Weights of a small GPT-style language model, trained from scratch on English Wikipedia.
Size: 6 heads of 32, 13.2M parameters.
Each number is 50 + 12 x the weight over its row's rms, rounded and kept within 0 to 99. Layers, rows and columns count from 0. The size before them is the row's rms in percent of the matrix's.

# gate: layer 4 MLP gate, 704x256, rms 0.0849, rows 387-390, columns 128-255
# up: layer 4 MLP up, 704x256, rms 0.0809, rows 387-390, columns 128-255
# down: layer 4 MLP down (transposed), 704x256, rms 0.0782, rows 387-389, columns 128-255
gate387 119:23 67 63 43 58 37 41 67 55 48 72 57 39 42 48 48 74 41 43 35 58 51 54 68 72 53 51 62 66 44 46 41 66 25 68 55 36 27 48 50 25 57 54 42 57 43 36 50 22 62 47 45 54 73 46 65 45 45 41 37 60 47 49 38 42 54 38 57 28 38 40 59 59 64 45 44 43 49 45 48 62 41 41 41 55 45 44 65 48 53 52 68 61 61 55 65 58 36 42 44 46 58 53 56 70 63 52 56 59 71 53 45 63 60 53 37 67 56 31 45 54 51 48 58 56 64 59 54
up387 118:46 69 61 52 44 54 42 54 41 48 50 59 47 50 38 57 56 51 30 34 72 29 48 59 61 52 53 58 55 52 67 51 49 32 51 68 60 48 36 61 30 62 25 49 51 45 50 60 55 80 45 45 49 58 63 71 40 34 39 41 53 67 48 45 57 49 54 73 29 33 59 52 59 35 57 60 34 27 41 53 50 37 21 38 53 64 48 46 47 79 48 43 51 61 60 67 45 32 39 51 54 61 46 54 55 38 39 55 70 56 84 47 33 37 33 39 70 54 45 50 54 54 20 67 39 45 50 34
down387 107:48 60 52 28 45 60 44 55 52 35 55 47 50 52 61 49 49 56 40 66 59 50 43 59 62 59 61 38 65 37 51 48 61 34 78 47 63 58 46 31 44 37 58 47 46 60 63 59 42 40 50 49 37 76 41 65 62 38 35 35 58 53 44 25 55 67 36 77 44 57 50 42 61 58 53 47 90 33 51 49 49 48 50 60 44 48 45 55 99 48 39 50 70 63 59 57 38 48 47 56 35 51 52 65 60 44 56 72 55 55 57 44 57 31 39 39 81 60 31 27 50 47 52 50 33 47 50 54
gate388 100:52 50 30 53 44 57 55 56 35 49 34 49 68 54 50 39 44 52 44 56 48 55 59 43 28 54 34 49 39 56 30 63 37 54 51 34 73 43 40 60 85 58 32 36 29 64 42 41 50 26 57 62 46 47 43 53 40 67 56 38 62 57 36 64 38 45 51 41 56 51 44 51 29 49 39 67 25 54 41 51 47 55 45 60 38 35 51 42 42 57 56 33 50 47 34 56 36 44 72 65 66 63 60 49 55 53 81 41 40 49 63 64 34 50 30 71 40 55 51 54 60 52 53 50 76 38 67 46
up388 100:44 56 75 50 52 62 23 39 58 55 49 68 51 49 60 55 55 56 37 35 34 62 17 46 57 59 40 25 62 38 54 50 48 35 49 41 56 63 46 44 47 42 58 44 39 62 55 60 50 60 70 39 62 74 78 34 50 53 37 77 38 52 71 48 66 49 43 65 57 68 51 56 74 51 71 26 57 33 36 32 66 31 70 65 36 62 57 50 63 48 68 42 32 56 53 54 56 51 36 21 50 41 59 41 34 46 43 41 46 59 54 38 65 55 81 43 71 51 48 49 53 47 44 51 39 46 45 28
down388 095:46 58 41 25 50 66 46 46 54 42 54 43 48 48 62 58 58 63 64 53 59 57 62 39 63 61 44 68 47 74 42 48 59 49 58 56 46 41 58 48 65 45 41 31 39 37 44 38 56 37 59 49 31 51 33 42 47 50 59 28 66 71 35 65 62 66 48 57 54 67 64 64 54 46 31 48 41 45 60 56 27 39 34 29 57 37 44 51 48 62 39 54 57 31 47 70 51 60 58 42 57 37 44 53 63 55 61 53 60 47 44 61 49 68 36 47 55 48 50 46 44 60 56 38 42 51 47 57
gate389 098:50 63 44 20 60 47 47 64 34 37 47 40 59 41 50 31 62 38 63 33 46 42 47 39 68 42 44 38 72 67 51 46 64 42 60 27 70 24 43 58 73 59 82 37 70 59 57 47 61 64 39 70 60 61 62 48 62 50 54 53 71 48 34 53 74 40 55 67 28 56 48 47 62 41 38 64 40 53 56 59 76 44 47 36 27 57 42 61 35 67 63 56 41 45 44 38 72 48 41 63 42 63 33 63 10 46 28 59 43 59 49 74 44 52 41 59 45 55 53 36 54 52 34 63 36 60 38 56
up389 100:60 45 45 61 50 63 52 61 55 61 43 45 61 64 63 46 41 45 43 17 56 52 67 57 44 40 61 44 67 41 59 42 47 49 53 48 42 57 44 45 49 69 55 66 64 58 44 45 56 41 64 32 27 57 66 44 60 56 58 45 63 64 60 50 61 46 41 55 79 64 30 37 47 38 50 43 46 47 54 44 45 62 44 55 53 49 53 58 53 53 44 14 59 31 50 54 52 43 49 40 51 57 40 42 65 57 52 44 73 34 55 56 59 67 61 42 35 61 47 69 50 44 50 51 53 48 49 60
down389 103:37 31 57 58 39 28 49 65 63 61 58 66 47 44 42 62 37 50 57 44 49 56 61 71 60 57 36 58 55 58 26 26 40 34 45 36 47 53 48 59 56 54 31 72 40 59 38 46 45 71 64 29 64 41 60 46 34 33 49 70 39 55 48 46 56 44 38 52 42 55 45 45 27 57 41 46 34 42 48 70 39 30 43 75 60 50 58 44 40 54 54 47 44 61 59 47 45 34 73 52 65 53 40 40 63 51 43 41 59 45 55 46 54 40 50 47 36 21 73 64 43 60 56 32 72 55 63 43
gate390 095:56 42 48 50 58 41 57 58 42 59 44 59 34 77 37 58 63 57 77 41 39 55 54 62 55 67 57 47 40 33 57 52 52 35 39 67 43 58 52 51 54 55 51 34 46 59 38 48 47 44 62 48 53 23 44 41 46 42 58 70 38 43 70 58 47 53 48 33 83 63 41 54 52 49 64 37 44 53 40 40 58 57 46 38 47 45 63 40 44 49 81 53 64 64 64 36 51 45 49 64 39 41 44 46 39 43 47 15 39 47 59 51 32 33 67 58 33 42 69 40 52 35 60 47 53 56 53 37
up390 097:59 46 68 42 51 30 42 49 54 60 45 61 45 79 44 53 37 51 59 32 49 33 38 38 55 42 56 42 40 50 42 65 67 43 29 65 48 46 61 43 41 34 52 54 64 57 47 70 50 52 60 56 53 42 61 69 61 33 55 67 59 63 61 42 55 49 55 54 55 73 56 53 59 50 65 63 34 41 46 61 59 59 60 41 77 26 63 60 48 65 49 38 44 60 54 52 48 38 73 58 53 60 49 54 51 36 45 47 39 47 72 45 35 37 45 36 63 55 43 65 34 36 52 39 68 54 38 63